Weights of a small GPT-style language model, trained from scratch on English Wikipedia: local attention windows, 572M tokens.
Each number is 128 + 24 x the weight over the matrix's rms, rounded and kept within 0 to 255. Layers, rows and columns count from 0. Numbers have three digits each.

# down: layer 6 MLP down (transposed), 1024x256, rms 0.0588, rows 243-255, columns 0-255
# up: layer 6 MLP up, 1024x256, rms 0.178, rows 244-255, columns 0-255
down243:130120139101081130128133134123179119116138107132090139151132112155129104128151167122127124126126100164134105144177078105153126172136139108122176088166128173111104121115112125148133160146123116085122112107128138103113142109113145154142118117115149121152150158112134143110110112147126096122139123119150118132113139152122080126095161143095086114116124182117099101149109126162164070091120126131143160124131155135109149137141130127118153132129128093189113152131119120107153138173167137112140137138130139110119152151127115145107125147134104108138129148154156105145132118113121149150099159136148179116107109106135107140107112062144115123121083170096129137113116137121083142087114140144075083110114109129169149135102132152143145150141136133127128137150148138132134112133121121
up244:122136091167170110137153112151137096124136148098164114153138102101138117110162110139120122121106111127111134110156096081115113125143155063068134146136080164062141133134101131098158183095160116122160102168142157106110079133173115130124165152089122133157161134116102135137127107126122115167163099169105133118147120139140124145107116109083136136133117140096100128088147154140100152141152156075096079132101134155119139121181085109085103092108119149115116145101148153146113205118097125131119147130112075095116109124123104140131147114180098133123115117135084125137148144106139131112097117096141133142116153149156140114158128127149108148118121160146167165115166153126121092127089078103132160168121117116117124116088088116091109159126139161159144100150138119124098152143129124
down244:154134093163149146134135119102154137124107122108115125156134150108143127123121174105072142144146111147127180087137111116096112134115159132091181136127120119072142128123100107130123131142159101161130109126115110121106127076121114149116151117156185145111150128145112127141142113136123134147140149126125130124119125129172146157125141093105139132128160121119147143107130120103163094101151119150086147153173100101094098137116147134120124104153138122123126117142143090126143137135120092169153162136151116121127119133131097079144109075143128132147089082101144147143146116165131115119148149154179146103140139129117092103132166076169144120129121127102110134092111124066078115072129131135093130086124079082125082124150131120069153136151119113153134154122130157137092122126173145
up245:097141123076132107147118112087097121095126119109171146164130155109085130148120114124123134123139159107128138134159102141109147135149133145119161145108109162135112136133141155174144114117101139124149081143109142111107070111129159126142191140165166110135127121108112115161160101132091109101126131118145119143127127114155129151141129153079082133156161123142167133131154128171115090140135106103131145106104132111077159155105147108137139150150136138119186108131132123110140111158163147128127175141137117131112119076080126098122119127154099161120107117129138106159129120123099172086169120117089118115175082111122115125157101108142094155143149124117151087119132154114105167118107146119126152210125134089179129119116165124150124142155176083107127136112129088155149136139140155
down245:124127147157119115112133100121111148140171112118146105122161120093098125136112137122119134141114131136166116133126143149147143087124109129109136111122110116096120167169117136158123119156143127142130146141111108108127133155088141163141095164210113133133173086113120124129118105135130110143098136099129124117129136146128117164128112087069122111117142162141181104162097100102122138148142122142146143132121150102123117125109150111121166126142138125123142137090126088139140099102111075112130104164138115129138140128106123136124092092175141129144056145132133143095063143130143145113105162110109122112096070101116101112146144120106123157148126166095085146164131136132143161111159152152177115127136109145153089090140144134135127192136101168118130140105116119141119136164122110
up246:100090127163143133091096115088133137101139164129157122147142133131099117134149109108097111115110070144134075112116104089147128123171104095153140131116143127140138123126162127081112128110129088111161086128105113111187137107099125121139119107098136147111118128098122141174155106138120093146121130172128093123096151103132153138194163109113126130133056107114099135153155121133162145089116128129102135128105149111137108140131104140115136096122121136100096130100100185133131152125146128153127138187111107146107079140136146131088071127122118118139150133174126122158136142105140099112135115100109098140147118191171135125114121090125147144106144138148147149115140140133114136095113179129156093134086129115135102122153149165134182137114071101101090129123121122155178104137149130
down246:109151105089126129112104151107124106099164130157127140163082122152151163122149145104154109115147099133136149177120144157135175175101144132124108152158123130156137134155172147125137133147154133125141153138115120139108086127135103100140073134101128133150130144111164114131180132144107171109130084118129111151138129159114135139172111123125124143136095122129147140162162114133124142139155189181127102078136109147113138120126095150131131122138108094074155124135146161118166143120134098121134145147107118109152132140116128110131103141120179140131107124124165093170125148150138143119117147134129160158131119123119116164154103147155109074100133120122146164134111125116119113158076111112125123093179110102148134078074142129156117160142117108103079121118115158095155113141113127
up247:169138114137165128128138103192158135150145120145113109135095155131142071108149133098110149101139129106172107160168175143111167115149124106132160150123134161134142098175143131128133110071115153127125114122155064085092149170141104131184140133111117122164118135143104148140149084116169107172090094109159126145134093111120076111113150135145160113178086118102112119107123092149160161152133114143185136123127153108118104111074095126087120137096132134127124132119106139112113134162147114098150160153126050139101133096141103135150138109148117161142156125129107136147171145123122116082168093084118105131117127131148098151121112106123178142108134119145140131122077141084098151143165101144127152123132113152119142140120131097118091174131109157118110112169152097112133121137126147
down247:143097124118183133141109087165118122118122094117151145132113120128115166133081162127046138162133101101124147135148086130067172128125131127171145141130158137110143156104117127149115142103135103111144136143090101134120154118126132101099117140149128177103114149133114131125108087110152127113144144125142130133114140134146096164134165140113153119170115132139080098139096095171116140133138128108129159140143138143124125093095133130091124140144161139120090145117072161147082157128132172128123071148111119128093103097069164122151141145108136179122113092121118124142130137100127148154174116122073096123173129150140119130126123119114153119109163108111153157140122151172099137121143112120157154119175107125129094146117140122126145105118132130091150113151177128134069151128115109
up248:104139113138127122142129075121078158115111167150162096157133124086138125131149108121156172129132129139167123114127133197130092145135139116081141137110105113116112099106093136161068169118152141154122173140134173129124122122096115136139132065115129107097139117132130138153156141142128108156144062137114131140127147092137144136155168121109158077128130134098092090152135143114148158098145116134123147147103122117167155146118087111132167164107124117090108075121099109115116143133141160104153094126115123108117132125103128150133129123126111158184126098151118141130132149134149105113135186152114069118135123136131179122183143094115118107131075113092098101157132126123103116090097130096093143115110151174146157111155145154111138112143125135102154144110140144169138106138137171
down248:156137135118101127100089121116113095144150144116162150169152102109140147107139118120137087150119144117125136126112112126092105136141116129111087097102156124133151125088161128108085174119170134119098125142159102126091112111125095143142142142142129137141153101125129142103109147148132153112118092096153140114133119142091112145138109128161124151090103125135113097126122140151128127175128092128142103119117111170102156152119107143139152145115127091121129126132118158184128113125133122126110164109146103149133127170075114136116109134100164113122113158147083097135143137112118143134141148121137093161130175120189126111135130090077103129156104130124168162155126130135121132105150130106139152138186099117136104077113166082126130108139145090124132089137158093105167112162086108
up249:122156127155088134148128133144126145150154133102163131115129127096127170087129138129141149106123106130150160130162141122115128120166118102129096110091080144099082113127091104117131139187090151128134104113121183102138156139131123126113102151149153110105116164133179131120128134143124100152115133100090099126156154113115125127109103145124121135148090103092174144099118129090115137126178141112109122152106120139121123148119105123132105130133137140149171122116125163148112130138139132123153189130114119134121117100133118132110162118136148140120144137120114106108105118128105133114102148129121131117162127113099107133125124113119153138125139118129121103103138131151140129130138145147114164131101135157128122136108135114146094122148120173160209085125150098130112132138145080
down249:126153162063131145109141133097123085122148133136153116134123116152175135164107117111095158183077123160124147144170097107127120152139139120082131126145118133134142118110152137126094115114130102114104110117111131143089121073127113113111164131157113128162144115131130136124126102094128140101095127127117107146164135170124202177132177102128096134140118111112102121114156138118115118129155135159116106161123095153132158134129166109099121144125161137161119128151137114121117118107149088137124154110072108144103172183095112136149103159089129137143154120128106133129115136143108132119094168107142156132136170125068103124181143130132107082123126114132134127121096134154120108114125151148133127147095142148127127105118125131134121118141154156122177093069116099113148107133138113
up250:103115119094129139161124087158137151118140109134134143098136117140133077136101115085150111143154128130104154143172110168108142132114157118165143147102116105101165108105178138151125124113179133172139109110147156162153123143143115139137169134162118122185168142088122164131137132119110130127155108143107102107161133134133097150129103144100107113152124095134119149119125098112152117115119131116148164105152114103114139056186141132164102102054127166105130054150135089179121149142172139106135106107137127099125108160108092118126138111139165102154113090126113108128133128105117142129125104125097136130129079114101118114120106152138119130123115136146155143141110137129146127050172148160112135131168152127109127150124125160108121157154146118146118083117154135103202127132173145
down250:135129130157108121124123129132132151115126155123145122141144151171156166155121109116114127138118131150092144145164111083089126138157163082097151152099127094125083108105171105149122123134167124108130106136134159140137131163155133124122119142125124146122125115152084114102136115093127143145110132117165138113170112131106084140150141151132121101177112150103109129157158108155101131114170110124152143113136113142121166103164146136122132152102161140099137115150104110157151113131175096132062093122146134125151137138158085089127102150130171098177118080102110138119188139123116093107122180111122125154097086119079115103164172084118111135134125137121136147162135078155101114111162126145077158164124137108125132141133131109110128105161124101139174089121096124126136140093134169
up251:150093140147107128096103158161149116083103151179120130111125135107165091151156091125140117114156126141150137157166128163123176089116130137124105100153131130116123097129177152146131154094113118093116109125176082107122152143136124141109144185113174092153135136176116106152138138132138171162147127129188114139117156117137130122112118103112136152131134117122168129139104142138148100146141187164122148099114145121096156073165172157112134164145105123100154126139112114127114141141154123099088121173113122103102118153102138100146137122126089127163134115134153102153129061095157135156125119092137103144130146065121135125112144123144120110199138096095100123190086115101168139160109116106110143133133132125110089128141159097158076168173125160156107131117138109141101109128136144
down251:153098134127129110081185121156150131073099090129172123131079133147150155125088112142130131131124125121115109129127137157128148125124108146133110088140148120101136104134165132163156153087100130078121101148117135141118165140143116143143150121121132163137129114128115128132125152106133117151134153103149128131150134127085125130136096154130163143118151114155138135159114143134153097161132158136134138123170134153103127161134173104132116144124130169107139106119145139126088152092132155108105143100125138150108086097106155191142157110111127151154157077142115119119201124123152138160106116143121099144136132123149107157146142136121101105129174139161134131105085130152168173142114096122122159160153156140129102105152145056169185146123118135179157089136140169169124182126088118
up252:140131143151125134167083125120105121159118099121116111097129130129125151152137102125119139115136135120140121158117105146097117112151105157099148148098154147131124140108125154112082123117107138146155139150112097136107170132127153164148087153119145147143129163108185134164124132133167147144138130112135134070140164134131112111076116131094114168134172100140156183120094101158116142148086062110149132082122095120115135130125100101138162110116112125143105147171148121122133106144142127138104147116084125156124102132123133130131124087133115141102166132110094136197128148085148117124114112155108104107138110125140114111103112151151114152119140166151178128154143167133120111166150145131142119119154124130117104106131104124173113106137199115155164128122135171124146121142102143
down252:117108084138089089165176147149140115133126140122101145150113099127177145117123102164128123100152145111141116115161140141112149077111138127146104106102157108115119112108118162134125116133136093151116135103139140146112100105141144091165139135106089127117092127121135108147081124126160145139096113149160143120142137117099126102160130115099132138123111137127111148110082130123105121088108075105147108091117104066107155153114120108094121118122153110162153142168126113106154116148129099127136104146089087113135136084115139160131116104127155127118156153158125136102142132123121146121097129168190095115134133098114126117106138159153127123093122150148120096118148154109149130148111130183116134101158142085127122158095144107149083128139136161105152133140154138100140163077143104
up253:087127138120121121102114128120112107140147123152128131129156106121140173120100137150119148141134103116094128109105113138093133148097093101121131160112159160156135066124105149119090112127146087137090133135114131107138121114146153126084148176161158134162155120138132122129163155132133130120118117126150109120106167142113113113111153090094118106135117118123119103106166124119120120177129163130188109150177138115099087117169112127091115164129108143122161146116157079119123082116138119090115121120091135178135134144158097111143088176133141135155145118115151114115089148099124106145142110113124111101152141077139110121113128131114110128128151141139137131131103140172155139106122150130146139165100143160128142117114125158071156107115104137118106138120147137166165140144102130
down253:151100082100146083090155115125088105133141144167156198150123132172155096119096158163134138093140073123105117156112121167108166118050143106129144159131135129121143144145108114107129099160128134141097126134098100143065132135141170108116126123145126124072163105148148123164144134116116102112107128149136134074144100140133138134111136153152121115116155120147134137135130139139127086118110129139105116136135126159124117102139122113096149127121154128143186146125146114135136107109124100128140156137099135117067107145133147104154108159150111147107113118154151097109141128129160125149123113115120106142123109075132102111125117142153087154130101133156142116102119124128146151149105133108134138103133167110142119153131121153117134103095112110145128094132128136153190165118101109
up254:124130132157144168139163141166131093085101159147101164070143128099127129145126168132099145108130097079157138096125068142112128126095131085165139152134093146085131188141124154113182093124127115156152165115123102094133126104167123092121075109108170129140134123109133127112152177165079126145086101156106126104182139137128137100174085127099123090114178161064123141128129167182169103095129175104144118124122095122108153128169103143133127133091192127077099113135064106139139118175111156062137122092090174147156100118117127135150067086133112099130175131122164099083129083132104157119142115138110098143115130168157088121154153083116159084115138136084100164137120150155134200104129095130117114116152113132096109117120081166139116138105136125110127122147129160121087114147128137
down254:177100127165129118127142139111018126154144118082112150144095147114178141117146110106157141128137145128172134135149143112128138137178120141092150144156114128098152149118139171115142111141078133182150187133160139106110111132153094116137108127100122134098116124079107119111139106131114091143095117204142132102173134158160125153105122116111164118150109129124123100152101112146118162115152145130127115105115114155099162127142116173129176140122165119138140137088103153117137118172125133096089109105144169187138139119120155114151083089113128067138143107121099128108157126118110151150113112124098107146150125122139160106140143123120159192076144106122092124115125104151147135158144149116141149155113150106163113112111065113132143107110109126172127148114108148117156101144106106
up255:147072161115147141098119134111120132144145130107153087138109153148190120122174120097102093106091140090144113116180127160131140145084128146140079157171160109163112121137166103140119078146146092171106140131114081122130141143143080094116135114127144120127159187105147112124105112131148096151126122166155208133134163176143125092116135087164109126129150140126126092096137139119087088108087134090171098166081096122139184102109137131124091139097107152110154091098124116085130122148099137118143104096137153118095141170154141112112155134137127178138126131111162133144121126120162131128129132086076093089109145132180125105180104131122078117141108140149103121112128124169141107111146126108118119132111163091116094140137101157110139106113116149082117089114094181148097079087142153
down255:158107108138116082118123150117136128110098121126133092118107103146070142105129145149118167167109122086136194153141139134133185103162114147163111165101168134138174125095112108141138107147110088151144111141128091106123129133169140137117129133130102102138106139130110115124171107114142107097144104111093135112112152101122111138107136117139097128123137157151150111107154152151102079078165117090139129169141121137121138179124070142141110153112085177107087100137115146130133166130101113182102143149150132164139148144093097160100161144126083139139085164109124139110191138158076113165117130134095124199123114139112118151184104090148152074126118154179112103128102133102094110118112118148157119152158127152118109179130101136124126085170092109153102126163099153117149097094143132